Part of a small language model's weights.
Size: 8 layers, width 128, 3 heads of 32, MLP 512 tanh GELU, vocabulary 1024.
Architecture: LayerNorm before each block, biases, tied embeddings, capped logits.
Each number is 128 + 24 x the weight over its row's rms, rounded and kept within 0 to 255. Layers, rows and columns count from 0. Numbers have three digits each. The size before them is the row's rms in percent of the matrix's.

# q: layer 4 attention query, 96x128, rms 0.143, rows 0-31, columns 0-127
# k: layer 4 attention key, 96x128, rms 0.128, rows 0-31, columns 0-127
# v: layer 4 attention value, 96x128, rms 0.104, rows 0-20, columns 0-127
# o: layer 4 attention output (transposed), 96x128, rms 0.109, rows 0-19, columns 0-127
q0 110:089116107159125103097111129141171152120085115140153121119146133084145172071114143123070140128147075123152115146135146150162144102153136167136122149102130114130133132113118165151139108123141142150135145173166141142181135142142090166108097126165104158097101125106109110131142114086107119086160112148105140115136108124111115147143134095164092170154102146150161129150133113124114100149137
k0 106:108123128148121143146127142113112152127132127141091130133130103113133127100096138080092120146096111161154153108133096154106170120127051156131108167114086111164092155116071119150159146141125122160119121122124120136154146111102114159146089099190161138092133138133114123154171100149144123129151109147176143079121153135118125142160131141128109157087088126154128111129123128124118105110173
q1 124:094158170124097128097165103135073159116151104125162097115127114188182123145123110122110161135142149163159118104118126146102103116147165134084080133118162102127147112122150123119146104138110125097086086145118151137162141139142152097180100140148135098105101126127130080135161098141147133133133153132147120135106119114124100116154131137142146131117135155165134130096081123098165103149151
k1 113:099115124137129100084183064103132099105135142086100109148131143156076106144111150134083170132151126140168146094165118110140142099156138105118085108117132124151066112106127138130132108102101158111097121135142088132127112141129148121126121149166118098114156092138134102122134101134130086137141131151138122109091131150124146093175115154131132140132111149142124136119148105088131133197152
q2 126:127160135113122112103131077119158173159114090170142130117125137175176089156145103149117108115125141145138119133136104148086098158136166115106108182111116131110114100141153152106082133139143128102084116101109136157128174134148076078161124123147151136122126079125110118134111132131118119155151184149152088161129136161125103142157118119125155109140127137145106122130109119100139101160101
k2 094:109135114151164122119128134123158115138122118168125147105135150172135145156121164131094123166189106154135080157174122135115115158129094145188127130097123123161196131143136139129148115145150122108122169183141108114130140147150115133149167151152112117143109125135091124121122126114099179138085157152099153178137138130106115126132151126130112153134101134143108133162153085113103126168091
q3 101:117121123107126164156129135161126134131119117112169123100130144130137098115154094142113150147129088150140162155111097123127105127128123157188128130155157143099127102156101169140095110102170140090120118123166185140110154127119161111132117097077156131168119174088160095123120129106122167177108124114104171134151115091121090166144107141136151105134113134105116134167138164122145114149098
k3 110:121150079094117172134103147135104157118151109098150127150151118160157123100165116101112134131088113176118143078132137116148168159125121136131116140111147112111143151153087151136153148150144154123140151092136102132061129122118118154105099139117151138159126127107116135070158115073111101125122141132102144081171133138119148162157092136125128097147132141125096139165140163139132132140072
q4 102:081087141145117127116145135135160129116101127122108176096097123097141152123118129155163116133146158121111157122107120126149088110141094176101110136154133187188127185123100138132135080121117121162162168161125095131118126161117178159164135118138083127126147136129129127092110125102115161102094109155127143128103146118103089105134108144137084154115111116098110143124152141141105142125159
k4 098:112127132132164156117147142103153091151094121123113177119176119094145149168116104124131137131149149140130202107111144093127105132149093078141105106113085130111133123133127146144132157119120108122158170112148160146129125138150164178114112130130104065093137145105107135082101082105140142112143102171144140118129088146127118106116150138083122137104142116139113092103131126129132185139127
q5 100:139122142121148077169168115142109137124125105148121129118129099148157135115147117105126091132161093135085098144118138152166159152121143113147144135141109079133098105127168110149081113124145174094105112193090145130107112108105173111114119156121120142087153118128095094125119137105119168117095128118125132147136118171130132141126150165156172143169109125117118102132099099145104094178107
k5 110:149140140111158107169112134082143164099153089123101114115124118126106108069104106099149165124125139130145132142116140144131163156115121128109117155136138113076103104157113095112166091143098161108108141176116128137172100144144157124130103109126127113139117098108072083094103145127147123144121105103138144119107105137138118126168135157119147107166063109110127115135080138111126168160152
q6 093:095134150120114133096153176102163123135116154121168141104114128133158133122119111139127107163142161121124128148104133175084151145173112109122118135081170149118099131097128138103122098140159130123116145171130137129133112117118139159085080106116177136138137122104135104185141124088135149141161136129125104178137153154169143121161104130120131098143126089083119120097097148101120110072096
k6 109:114116114090108131141129137137090128142151151101101119105131135166163095152092109127157155121135157119108128119162060137119155167177069134175130148109150103138162126079098138097133136097129114088141111156128132140152098119133086152084139121107120112125156142114111127139134146057122165105107144158107136142110118136127133134132167115130149096150117134096091151111115173138146129114154
q7 101:173143126070157109096164154108145120121114145120190144139121133090117136115170160157118145110147151186156145084126155135141105141147119151131097111120106117136139118061152108114089121090120095118136115153110122102118099165119126117135137176132127178129153133124151096122165142137148114097137124158149147113141151153140150112175091128106099136153160131143125082143141144101130115154136
k7 105:141122089127159120133141132131117177149141093102136126105102132105102113158140144126149100095127138115129115138129160086124144184133149144132121172098120147124098132072129122105111144134158090149094115128172173126109130156152134149140100138108150129138140161115158135175091114154099145138158138118116145124081155117100063131129091128098106165096130103096127136089080138078143140123126
q8 118:161143131111162116120163162120114171115135148174168122124149119191137150124157103184142100111142131135124137115133092102059117140186156101132134157112110079129126117132102141113095117142139154127117076105120144125122139115144126084122138130114116132170073124088159134114058107139117151129122168133136116136108150120138121131118087111146118115143162150120151159111118156152123130136132
k8 105:127124121134109101120120183128117136093061135158125138134123129122097151153110145145154120126127138091092108120120120113107126113137113105132164117121123098116104170166108105103143123135111118140122122148133137150108133121199148114116096147107111139121115128054126099119107132107107125118089216145143122119133126120157144127140105142134094127132118123136107115085104192146109062165111
q9 111:116092069129116133089129117123140147120139120150116123155133111135131126137125084158096154167124149151135115125091122125124129100118146124122139141114129111110118108105089157127140126156102106074110160150145147145115166128165163133122077125162091136132115069147156122154077142103156137137160196136150157113080156147111116146112115182126136123149164138150156081163109119133112121145110
k9 110:130046093163123112089126140128114188152140120134115117149131063085089114153117091178137127126138127144171129160098132129124120095085125091146140123152143114149140135135105156132145169146098112091148121148132142156129097131115159125128111164131136124148099076110106126096137156127107156151154141137128151117119169107116152155131132171168109094126087139126110126108139121134112115149134
q10 109:139128123103142134091131112144102135110105111120131119133115164114137165107139093126130094136129125173143159159163082134114137131132103131097110143168102140120183150133174140117100152128128099120150110110081107119111084110104111130127151115101111133170188163125135184152113127140114116117117139122147153143139077125106158116122135101173115134144132157162126186107087114109095128070116
k10 116:116156139141110156121098131094130113126112107158095116116124159117120158111099144138118148122106094118135139139122093141139143140114098132142154119185076131131124144124117137146074106095178133174152153152092095114098092134113146106106122095117135135163137127096129187113118136163073111134128120118120139162112089119138162108152162145157126166095124105149108071086097153107140126100140
q11 128:107157135135113134097176092146129161127143114140168100141140144134138076160145093136117179126148144132139129113111087110112142158070133095124097182139126088149114118144163166120129146151176121082150112126083152109092109121158125115111113120072148130122089140122149119154130078096137105121179153093130119155135155115132123123159133109124144139126146121117161133164117154138138103130116
k11 107:137113180145108127163149124117122138164165093094110135114083153171151158145125124142116161126121137170148140128098164140160084107188131157126108093108135112134104174135147119111112094145155093094149109092075136103142157140139135122124115171117138140112099141111122138119091119123106107142153127114148151085143156100142135131134165135115123079111125110119111144166156141104121081092107
q12 109:156152133099152140173137167108092077102134143154138094094113163093094175151128135112119099100154154100156133136141171131141123125128147118149138110122141098131097151131148149132122106121084107101135152123146116139121091155116117114164121153132117167178094139106116186136087145123132093161118168102124121125091109071124165156105113101166089154155128114122122136158124138141125133128141
k12 110:133143127120151121143129142146138099121136119161079157134121130077127094181148098125143134126144093128166128124154125158139117117150099096099123156109171119107100131109110153129131134131134145149166113149108103109104115108165130137187131145121145162174087132129119134128097109102078048131117173104172129140087157071118116113115116109142119130113156134134133101098095135135158117102125
q13 101:071105153152135147131186133107117135112111176111146173152110133152163110125100124154130108141178130138109091141107131107139082130140144128108125132172127135062118133130136137103130113140089121126145119123150154142129109089126111082086120144132137107116143135135131148073135127153110135158154109070115091150143065144143149114119111096110141133161156155144118127115121121160107128149075
k13 105:103146197175152122156088110084154115125099174134102139178142148103163119095123109071147087127113155113147102120113131113113091115146142105114093174141164172134124113122126139123170108141134102131111099109125164158125114144131141097099134123063125114143132125136120128109142132128113140139141127089127122126134117173123122182109157081131156163149155155131127134120147132113136153130112
q14 109:107098132096153167139148124126118110177133152110142165121166124096124105160111137137133107117130132145113104139121106107103106151117152145135153167124144091128115113111155124136136169140104133116082170077123143140149106130161151091114096126102123179108100115095129088146116124183079109144074184103119153126124155150120151133105125151116074126143133132119118132118125156111131184089125
k14 117:108140120095144172126111128101148118179154147128125086116142110112140124110077164130103124101133178089096109118128161140131102165115140160159149157084135116107141111139133181121113149130110163159170153113126088181134132101099169123121138146118138150144139083103121122155159157122114114105128141120141141080084137133109177137124104144107119169145101119116147147125122155173147150114140
q15 112:115126134138106174137144117140111115145147097124090129176094137127077105100113107126160106133106109126125091099119148204168133113130128125165136138158133156111172162121074101154136108065126130111144163152101134124098147119113134144146129158119146139146123126161141142105093115148146132099124123179073136180116105116117140107111172140105171146136107118131138110093144102125136132121126
k15 095:091152101100106131081152135106097133117170120135120105122136117177146146131131102101100119132152107137151091108113180141094135098126129091130168136132142126150105095101103103140163091116117115111100154152099154153127163143169163143173124137103149117132106125153155123088118145157108161144120110136132181153141109167090118078111144149129157133139139130146146124117142129119148119153057
q16 090:125124096109091109108118135133140145112126135113143125129119151091150144113119191112113130148147196111144145133088142109119135096088115109117106157124180118127132120118098122200149147107154124137125127134103115143113174096120155136131135146114098150165171124119183121126138122170164128086140123112111108162079102114140127139131119102158135130147168146147080138136126116141133166066112
k16 097:121112089176113162096131101109108167160081125109114130124140141164119088120120105125123157135155109134094119161124130165132092132139133142150108124156156099115138129110126135129105148118102076132158107106174134145137124108133118082170074131118151137169128195144119099122161106130132141120125168123137160145088134130177126132112107093169157122106113110149105100151091152138142125092154
q17 107:115098156127128116089163117151153136136155102096134071158106113150123140163144106166117138120143116087103141147101129151082161107144146116088126106146118133132154094129096141069134091103101140127169121144157164160127143137117133135141135142077105113118105098188133152156126105127108110134128133110084120144116176176154088119143123124106117142129102083148132164100131141118143130093137
k17 112:118160135077088116139170150151159137140116089123142136152100100129126121168127129164156108105147175113130147073115152148103109112131079130105169108135121092149112111159104151081125186136128124063125139153149126142148137135128129146090140130093123118137077127156143113157139095126136135141131141141142123169129154125155158111137118126129136129137127112179117152081117162113107097087139
q18 100:162131131144081120117128172094175147140134127107140123175096140084143113116127097136107119099113084149166169159131129082145143139092163172132120155149106121124084130100134114126164168175157130115129129117153118138144137116123148086171117103122139153134136116195111153140104117152114114106153133104133110137111112148132133134119086105120152093098110093103125117080123124121111086118159
k18 107:170151102133142114123077151108171124121102135167120103120158131136127080130099094146097111110125149179110160113132123081157147123152114176122154154155118084173146125102133124114138142146101098080159128150143121079134146114111165135122104134147127113137129134120130156165108140136116111139177103092128133127160095125097131154080137096123171117130119138144167074123124132145133115112156
q19 101:117120088133108121187123122139116082135125099121105126137100150095063127121109111094149156163136129156130126141141164110141113126159117135094122101128151184127115164067124113113171116149130109153101138174121154159116136128118138091127104147130098142118125140096107143133105156174147110085127136107120167106108147136098128104118167119096150196147089125111122119109159106146118141144117
k19 098:081125134109106140139133165136154131135115077127109110126135160112092128157108111133118118159181113140113088114124144130155123140111180123121140106191120118177097139129118075117124105105100107167131093112140103135103089128085165160107140177109145150117105121115089135114120143162169133138121175114094164128126117108117134140105140101077176111141127141120130127153120120088139147119106
q20 115:142103144155157122153107112100150119125139083135114108117151124131167138105153137082145140130130158100122101103173108145126103100127110143125131126171123164090100124130155139162140153139151129157190141147082091104129152120119103147079122116109129158144176141123106121114149144142089116193099128170114147129074146097123160126123159150120100134172129117132092103105147120169140140118133
k20 117:115144143118132126144143097120136089127134114133119122139143120152131153120108109151142121157137132082115097134115149113127110134109137141122185113201197147077113101131152118160115091145111115136143125106116128115141149100110090132108135130082098145125213149098145097153148101125091176155131148136119126183093142103126078148116150114133110131149106155141106170138139127154131126122129
q21 105:130145124106130133095141147128129148111121112152124091146141153150167111156164097165143124164108129149114138121159058128140102171115129136122139149142118099133098091141169115097094161130120140106133117080153134139157108116143153114140159108108142113142060113108169143137139069142101146103185157123145104126113082158145092157115112126131136141134097131107107135178100134126103125118103
k21 100:175113110130148147121133137148159144147134181123112137096147161144144149114131092107072174113081090113120153122143110122117124125151127103127181085050157124123074150148140130080112149151124134128155149086121159125105120147123141133119110116109099120097063147154127128133129103113130141128156157139122127100134115140114122140098169134127129146116096107115121079129147130110081141107121
q22 104:104124110113156080125174109109110089147105147136113150121190084112143138170120113110155107143105153102149136133155170136114129101097173129082141133127114132132084101130115124155112092098111154158143157087129146126142112119149109072166144113135107145146134146127148143113130171135076186159159079144120097145111122131112112128131128123176134097135144106132123128140147107137127119119164
k22 108:087152102075136129141148116096116124117110133122132171122174082131142161181129158121162135107125104136086106167144121139098123144100108119094125112107117153116116143120144126126107120135095109121191140108172108114118143126131129150155124097117153117110115158131098124146138152128149161144177134088169108120149119152103104139086164150143130125176132167132067144158097097139117141119155
q23 104:126148108157158127126084141110107107082118170102121111108124105107105117171133134163176143147149111155125131097190186139125129086126131139158132160106093133154129136124091125086190131144138154119120135122145114109092168146106136098141135096092093118113167107134124144160110150170082117110147077109103120141134124096131129141119103118134086143140112158116149103135135144131120123090129
k23 111:122150117148114163152126113143116126123100162115147118140116095141116176162086122110190123128128142108138149131126161161131143113132169147172121103096094106186144127123119118125124119114142113103135148112130149120136143188142114114119107125079093144144132172157088168124159134125120121099169119114112119116168123123107160157114084086140125145137112164143178108071104132115115097142158
q24 094:144093132140140084142145151120114079125112161110125117113108178124157105129131146156154117131084122169171121141147137130152081122137117106105116111101129079109101144125088137131149105124118140164135116140109144118087142094134136131118141101157140159144169139104150108123136075074144094167153102129124128171111135085171122144101140100135158163117160121136131182128100115147084147143143
k24 102:161135097140115124155146131102101131117147137133119116150156154097165135126155135146136149124113117123157123158129119131111096102153111103138110114122131150108125124060127118117125106161155096133126109141118082111118116098143142163121118138168085140137133168144134113073126091097138159140095122079128120082138112140153145145147123066117141140101103128118166177146133149098129176196176
q25 113:093123150140174115092151120148137094141150145149121123104105146110137144094098130113102194157123118145125132109169155128127144104095149158123168168139107151139107150120104150158147105105136091161157140149089109144154131118109183134131118086093122126099114106128128169108142122169113096165137129143107143129138134168102147139131171119115123115126095132095136151094172084123133093115176
k25 113:142144114110070137127149144083116131133153145093131146125145163134105148099132157100128130119141174137158111108187153157077089122140130109072159172146116140120142138195132118152151143123122119127179130136157112116124150104099157155130129106112114138123131127114081137177112129102083126110145143158108084163138144138107119152111132105158141132086112120115113092132117119096096109102131
q26 111:117145149143186126141102120171152125112107109142108113131092155158153121150112118095091110122114105118142165115108151132133131109128107106116112086105187161086148114130141132116161146151149126106150188144094087135111124135115141150070153133101111102176122150163133109142129128125095114122121140134138089122090129163102140145114113140129098158159086170144158089153165134126111143145156
k26 105:123157167135136161130135100140126125118131110128133149111102122146130106147177134128109122086113137131116125079116094145148137082136111100103116124104132143142097143129128089152108110102144106099140174122092119099129097144142188134072155124113137114213164136138111120118147127114125129109103133098119161136115117138169156155091116154154062104108116153143119102132176107133101157108121
q27 113:128134162106122098087150106125146163136114123156108104138114122135146100167124118147149132134120119119137114128135140135105113143143117163097120141114137130114151086135143102154101132156102156093092133131117147109106147137186134105127089174078169103132154121099128100140141092137131154133140186107079139163118098160099142134164148059111154100108146095147119096128102093143084094133123
k27 109:130159094145132090102099099102120108099148107118115090100112119112151087122104142119139148137190098189137153120133197133135139154164082085113124097106110096142120122091141131164130149131114115124116164128121159132124143101132120141103105105094098128096160112134083121118127161142154135110152154135127130096104139188110116130111127075147143164152131107134147106156145148120136125104114
q28 098:117116146179130136122084085114120100123126120152102179130062150122120114147154157099141131153108114134151108071093161163136126118153136146138099131171145145101119110147098095112105163130160130160146134104107140128165128125106143186073098093108128157090108104103133100143136166121161136141134096093171120153138120155109136093109111129121152140158136102119134131140126140147119101120136
k28 105:129134128106157126130096094147091104108137131105138140154114147145138105111110146101102151118126103095144109117170125138135122137171061110129109112106120109148117121165120173098133128095085112140177135143113173172108130116134094153124151110123134141124128139127122117133163110090124129114104077075099173158148165139108166131151141133148124154127101078104181157166115117136094130161133
q29 091:131106091123171102134149131121115139123120137151141164101149143122094122094160096132147118090134153141123126148125089137158130134109169150150131130160083154116139131147098159143127093143082138090114064117126160143109119125122111122146135139129133144128105136150089066132153098118157099113164129151144166095133128186130105079115141113098143161112100131126109123136110196162159129110136
k29 104:126147117075139104158178147130142158127121116170135133184159156148105130111152150110125127126137095147144107156112122143141139131130080172109122113112125126143154136140129125132093134103107153102112068112124185137160149159131123145107132140142147120162107107117152123107110147122153156081136114150089153082105173113107157116198104088092125135090104121130149094141120137139153118116135
q30 101:101087139121095121110121121125108139149135109104154126138091114167107140108126132107130104105147137145128107167111128139129134086122176131137119144127166155187152141139135154121142138105159147124117086118139118087159158113129138124139136137117140137166120125126163107121142126130115113168162148137102113124197173148152119128106083085138135132067138173125098141139110071072141087150159
k30 117:131102174149128132125135122139108078139172104165177111147150125187125144140150148133118124156081148133119135152167111159137144118115151130157120156112130103130110148155107101090121164091118074107162077118115096123127134125123107105151096111138140108125137085129156114120141148126116136150130113168123158133152111148125121164105092107116160131142113133167122107082095085082176130138127
q31 104:131183117132104127094123069134146190166102107111150106118115126142189127115131091094127144164106152152153136150096150097163144114160124123143118104130123071101102083113115137130133136127121128136133113095141133123138163160159127101118138140126125080090118185123149122162131103111122096132116138094102142129140124140175100128160151141100122135147119123149149124144077151148134162118162
k31 108:146105121108114137148148087139105138191112082082178108131125094150141122144151113146135101165093183149092140133070092161139118094162147156142112131143141117103113094104149088137142163150133155141160109084181092099104110137143110106102104131104114134115140129151132117140110126125130119115130149120136129143118141088088114105143163124130106154123133126151147116138102153138091154166111
v0 102:136150179115133090128133116158106110199173151127148118080121127105137145156138137103113145138124149121149103155145101110108161130174140142121136144138128148152111135121112117142143130103141132113118153122105133116141118125094148082108133109071147120132133136145116150149107225126122100157100130173163148075174146111132111084113153109149136171138113119158128147119140162122139137119142
o0 099:105100108155114177087116111133163180156095138132164125186106084126139104160114115154125115120122147123131174135116150114148150107104136152120121128141133117130168126099105128102176141146163129054136133109137145111099157112119128152117105135161135107159170140153166137148132102125150153139188134110124103167117130147127094166086094100159131120136133130126115130110161144110113117108155
v1 100:148142114176131147135106152128158138134171155105143120118133142136124120136192123164096126143089148157122127143144160153118099136103144117135097117107087123105135113112093093137139106109140118160134128142136152185145146153102120085138152143110139137133100116160120145110067085163126127151155098152123053143123144102169104078093107133124112116125146127122129075154136126151117135151093
o1 093:120097123136118128144146136078145111147126123106092114114157128144096148067103152137122144130144136090151125161138133142177152113141135133087152133136123129124094162114135131191159155149097138144133091104109098101118135134128140149110117168181119102125182123105124143101115149136112113148090130108165130119077057154108153167138158128143138140139122113148087183111135118131141154116123
v2 092:153190063139082118160109097119116141130132100160085125160171137112108087147168137134136155159137125104148156119149142143132162129170109090107087114101126136144117167146145122096104167127123125153121127127148152113132129078150126147141119120111164111152126108147153133137129127131125099120142147151151103172109154118148147157131142109090139136113080143089102152128134148142079136099083
o2 089:152114147088138124147111157155148098116116119147194130116111074123148170103113154123108120083117138151143125119125106139108098106133133117162174133106120113109105110112124151155107143124127094114152164127166135146085090146118120137127091152096105161194123150106178133117128103129080126142100090105150135106084113117124114136137115147145132165086185135137130109137145138141125151098157
v3 102:108141140083126138196130122119139098161161116148102143116121168121143174128124166106165151152107133122111148125113152127151143108141118111166158100071137109119143108098134170150142116116128146119122149101111150150111147147127113134088130133108118081109116082084145157124135126162126115112146154122112144169127131119087173158136137098151115072132157144172153143134182093139122146098140
o3 098:138141179113108160153113191105170153108159108141123122155143116123165132143131083150112117091148086132135159161127096117114113167152113133131152117155125119113144168130115096108125107122152153079136117099136163154134117128125130106133144130134101121133155137126124115098139109081149139094091104139146090066138141130168131155154120154106116140114160140114168151092074144151153152171139
v4 099:140106168143171135079078151120110129106109137155158134158130134150120155180081144140134176132108149168119130160146117123135119105121096134158119161144161114106132133101142096147153136140142156189146102113089147113162154096120088122170168131113093118108127111127124136119172107158089130139177103102122100124137155145154149148113122129168138139108152122158112090146122112143139148106116
o4 093:144134139144090132155110133161153156135114101131089136101149145119127110126160118121109115152146095110141122110111103109149104146116148116077101086151111161145123163153093149162112100117120134125134123154094139133082095137133091159124134103136156132146130130150118147090069174084137112148079155142128137160091100119152090120158109142130187127133141145087114167144167144136096120157102
v5 103:110115129129090123155125157140128123133122136087166169107107115147123119115115106112123140155143110129137133136129122136147131139085163130086142083145099148185127112131128163161153087113114162091144169173150138125084088090127162115154123170127136171115083131133158078114155133111107115101144113106150103106101130142145162085161105144168143124104160137112105139123086108144156133144151
o5 091:118122115144095113111122146117142108109121120164147124119139143129110140104160079150180152154077143145127083141114154134172151099126133146191150164135128100154096159141135134096116136148163116124099136139135154102148177166135106135108124134137114130131132143149112157170100149097117124159132153140105151137182124111129151157134135123086083145135081150097097109110109117111121086174095
v6 108:100117123133140144130096126153075126133112135126152103148119137113104156147087138115092149091110150169099126135150074112074098120132141123134095111110138118131066125112130131150168112156140149111147119149123126128172110135127146125152125076143168127203133123169155125172139092118171122173110135150138123126157170132116098102125143124111182133126106117118112149102135133163128155154125
o6 104:123113131172118114108123107152126124138110132144093160122069092157127094108089117163113082097146159087145116126117174137157154146108113149115082162107107179127157154162117099123129139124116141132119166088144141114150081168143112107123146134115123149113116112162114143115126155142116130080137147082116137133140094130144118163121134158152140133147128164121175105157173142126099130084110
v7 105:124138135132130137143160118162114118100121125165134120087091122106071124132106096125140120144132182134145114095134116174098148117112121148170101089143071116109110102127136127153143146132118085091147099131114156125104125113096078093150145092103135147126110141113149141128161100128146088072103112152108107176102121093156131134093105107118140140118130168111153072147135157107145117132141
o7 091:116126107099113080098109140097124124106113162117079088149161119144175158120094173163121123125113129098134140128136062118123101150132101113102125109108095134096138116153135146076089135136115175127117117142140100148150099101135122115096105133144097157122123117141153146116119197142128109164132137140148120123107148151097121144146142144170096156138120101139119146088122176105090122093138
v8 100:159141149111139114141163141109108121167077125098112136124107162131177100094145120116137126132104114162132178176131121182159075157096122127115113152099130114105144160125061115114133166090117118116138127095128128133119155115113204096121151120114107115152136158144120133123127145138098118149144121132112104136136154112109134107142129131122135117097113097099081129141120136097110154193150
o8 092:125145161119082094108133141116165126099167118100112097115113066120079126127128092098165151157169115141119104091115129148117136139175086125133133124136122100135113100087098109131135114135135145154140136136169127117113122139135124145104105155161114110114140123126084125160145099140163091170102112104095149116102143154058121088127130079131145106123117152135144120110140157155115125097090
v9 097:148142093127121162142140138078208137139145069149124171106121097126161130141163125132130163129137128124094100132125106185107142073158160104118102114097145146133173144132124158117083141149139131095146083125122122104103074155142128122107163153107117149132153177096103132104147098115134137085146102150127096106099139106114146098152139097132132129133127150129124142144139132126134111131116
o9 095:100145153065153178118114132121089146115151180112076089117147164101101125141143091126107103116140136117145157131110138121127133126123152117131167111133118112110088126080159116132149158133131130172147166170128107154110140124092142110133111120154113122124082090125144159146099136100084108095119153041104148133130126121096126184102121119116113118110130140123145146120121127115109120117131
v10 105:101176158060160180109148161120121093134129105085156086157135148128139109135106110127136119159100110111118118123158137126143120118159148100112138127139137129148191108149146126147144167150116131097115118161119144132098194153159123124093085147152174125093137149140121136137134122105165103147109106138092108162095143117153174124124119106133135106141098141119158161109105138105139158125138
o10 101:151118111140163138146155130108184153128105135146157127129157094112085141109141117124153112128130088138127125160129106086182127159146145179160142137079110120091116111127119122117115120116103138154122120141187123122091108120181141132107146128170096129101101117130120144129115159157116149114161088131156090125150171154091152131169090109119110125157138141124133116165131090125121069124114
v11 097:126105095141115147157138160169131154131114135081122122104153130099151106116092119162144103108101136128122117076156202142133111141100122137126125091160135180154130101120107096073136113158155104178127116134111112118106109078125145082146110142112118147116085136118080115109140126134123083133119145128135141110158175153139082135110141096136143124103115141136132189137109109131134140132135
o11 092:143115098140108095111117111134093112114171127122103122137115129128092163138091102122093124126120136164152108125122117127124097111124111141143116109103091089136140156148132158136076106119139146067143137103135125101149145169133135126152122099103093135114176102081160119128106097133133113191173105131145157164136100135097170156112107126146122140088126124168115094156138112151148077169120
v12 095:156127147104123133133094111130130123125151143160111120161099115157135161090118123140168112171112119155138143124126115096108113152137101150118124033074155107118120125102130109154170150167129095159152112190148099120129126155105105132114140130123132153126130086115123131162116123173114114127131096163131125155127150090137122135121102120102111062159158116157151140161156131111114120134162
o12 097:142129156150157151134143113106152133136165104168113153098172159102127124117139094113134115091156130111107107102119159127143127163119136114132153164161098151139159115158156132139096125125140142137129097072118161144128121103136103112140093134158141144127143178134169173085169142135126137166137112100143102133149126144101121151120166155114175114129141122124070132131076159107185137094139
v13 100:089125122135156127118153127126132141131154111150106163122127132093119114102108131099149151128112151133093133116104121111160193148162114112107121098159114155097124102118132138144170129201174071137089093149109160153140165146115153138146127127124132163117096132102109154141089091101132104118170152129130138151097123113153111122136081179157095142132125136116163157129102140112088116128144
o13 094:105167144110129128123137100137112125115137133160150134140131153191160141103161158152107155100142154119116158138141128115105158129135193128128166129068122142135146117166139131117108128081143146160130112115156079136123111107141105143165127125127106093125148130152187111070132125134093112141094107114138096146169152150128182127127127111132139140176172156156111139102129123155129096155130
v14 099:091141125108122106112115143119151118088161166119094103152136134108152098151129166146137094103132140110108126069088088171122093126125089137132143111139120118160093141137137119137138128156130141123139118122188154110105141128101119136114131120169142135074155113079107125144134126066096127130110137129113113141138127106079139136146097141144080113093111123118148158133131149110183128090074
o14 092:124115124141156108137147093119157164111094120166102134153140150134107193106146110131132160134127119146119116117139135075130147061083131122150128118121142104102147110123157121166098150110124096110119123134119168185113148114143139140118131105087101081123071152135136145090130110148171113102147125123162141118113139098154102153127153110127173108126159190155143118103129137150127122166121
v15 108:123144085114153103136116080121134132067130123139113137130148147104147119129134116096138118137155114094125155118152148120114080101113143112174160106106141173156132123100117158146136139138119154166166145116079096137126132130150111113141102121112160166130101171107124109141136103074141130119115088164108120133086116138170129127147138113109105093111160148134118187137110173121117076097164
o15 101:096146149121156145127173140140137119138138181136127155124128128096131112145110131129125173099131156125123088103134159170137151152147134115130145134114126127116176139095181130081116119156173087111095082124124137129136097124124128167107176119127090164156115074112134129107117160156127065115161157146154120111114124087120163161126095138147168152172126134135122122138110130149159140145126
v16 095:116111182127107122143179196103120148112117140131179158101170098124139096105119111130123130100143123098109134116135138114161134134139125141154105141095119121133105181135154143106142109106091138156118121085134123101199148108099151124123105121108137112112135124123130142121131127146098155110180121147173136099181092166145098128137144128127120092143155125144133119162099161098128164160151
o16 092:159163113119129153099109127173154122122167105122143149163116147107113150159103122149133125135089118157134134146132157140122135129147124131129159168158149138163157145125108143173132143192128110155186160168114129109104142133148146095166121114131065118127130118147148141113142149136185156137117175139097102143082099142149162074133145133138140155128189123128138129125116141146136095134131
v17 095:113116140114141143182104121080125149088127130112141158196132170139161134164144114122147143153110137138108113077089115129119134152111094123133141124151145128123131149077129128067107116155107133104130140097098096149100084146125152119128132110069143096142148118115145133148129110134098166142123103147152134168147142151118135093125141109117167105085122117132099126094154092080102106110135
o17 091:144096153135170113143143127152137118134118110163137140091136083133109124132118137123142104129135147108147140103152116141117112121085158147151113102142097118086138157164131125153142127143142135173104104126126103109094169077085106107104142114136096142113184139097105106114127161134151104120120150134068174088067153080102114175107113105138081133110115114108162137134128153143118122149126
v18 100:136126111110131133112137125120142104134168137106101125129160131183168138152126134131139119146107117128153133147122091104134127097144117151164112125114078146145131124093100109145139144134134158135161075117106143090102129157130135103133142129136140098172141146087158115122124082152127148111150133117107202129137109166117158177115169104122134125182176136097132078088154140129089170109127
o18 094:118106136160136128145129113127106100092136116121142163148101104100144104113138152109157128130118148135149117151120118097127128139077125082096136137095121173119102158120162118136100075129096123143177170103129139162146089134124126109166111138167125150077126132133103111106145145088143092135103128156151086114107143128101093143060120116145075118102123102116144123136124121083128097166161
v19 107:119124128161093106143107088148085143123103104107131129111059117147117148148177139116119111143127144121118149141097126117111147094076117176123090116125121164116153143125157128111114128135115150110119114145138165134143091117132141060137134080122130084128146131139175102178123168138098135128164139134126140107113086114144145119105177130113140074101133141148097126100114133174113105110116
o19 089:152056129135140112143114172134167098142156151151092138140164153090118163158077156181149133112127164090139124091119153129109133142146123124134140133108147103141079125135138168139124153086118124116153200138083137107144117144157132172144145118130124141155108127139153159141163112101136121109113124142125131122160135130148096128139096118129089135147123112108123175126146175096127147148117
v20 091:138142122112098196140123109140144141141099136155097157086091128145087114105079107146122160149123091125105087104129152138126130124120139117139150156106127140124126147145128144137080148161178157136108134162142152153097139110164134154133098091151124124131100145094122073152122149116109118093093107165123128170153154113144176125117134096155102172151136122118134145137162134083151112153108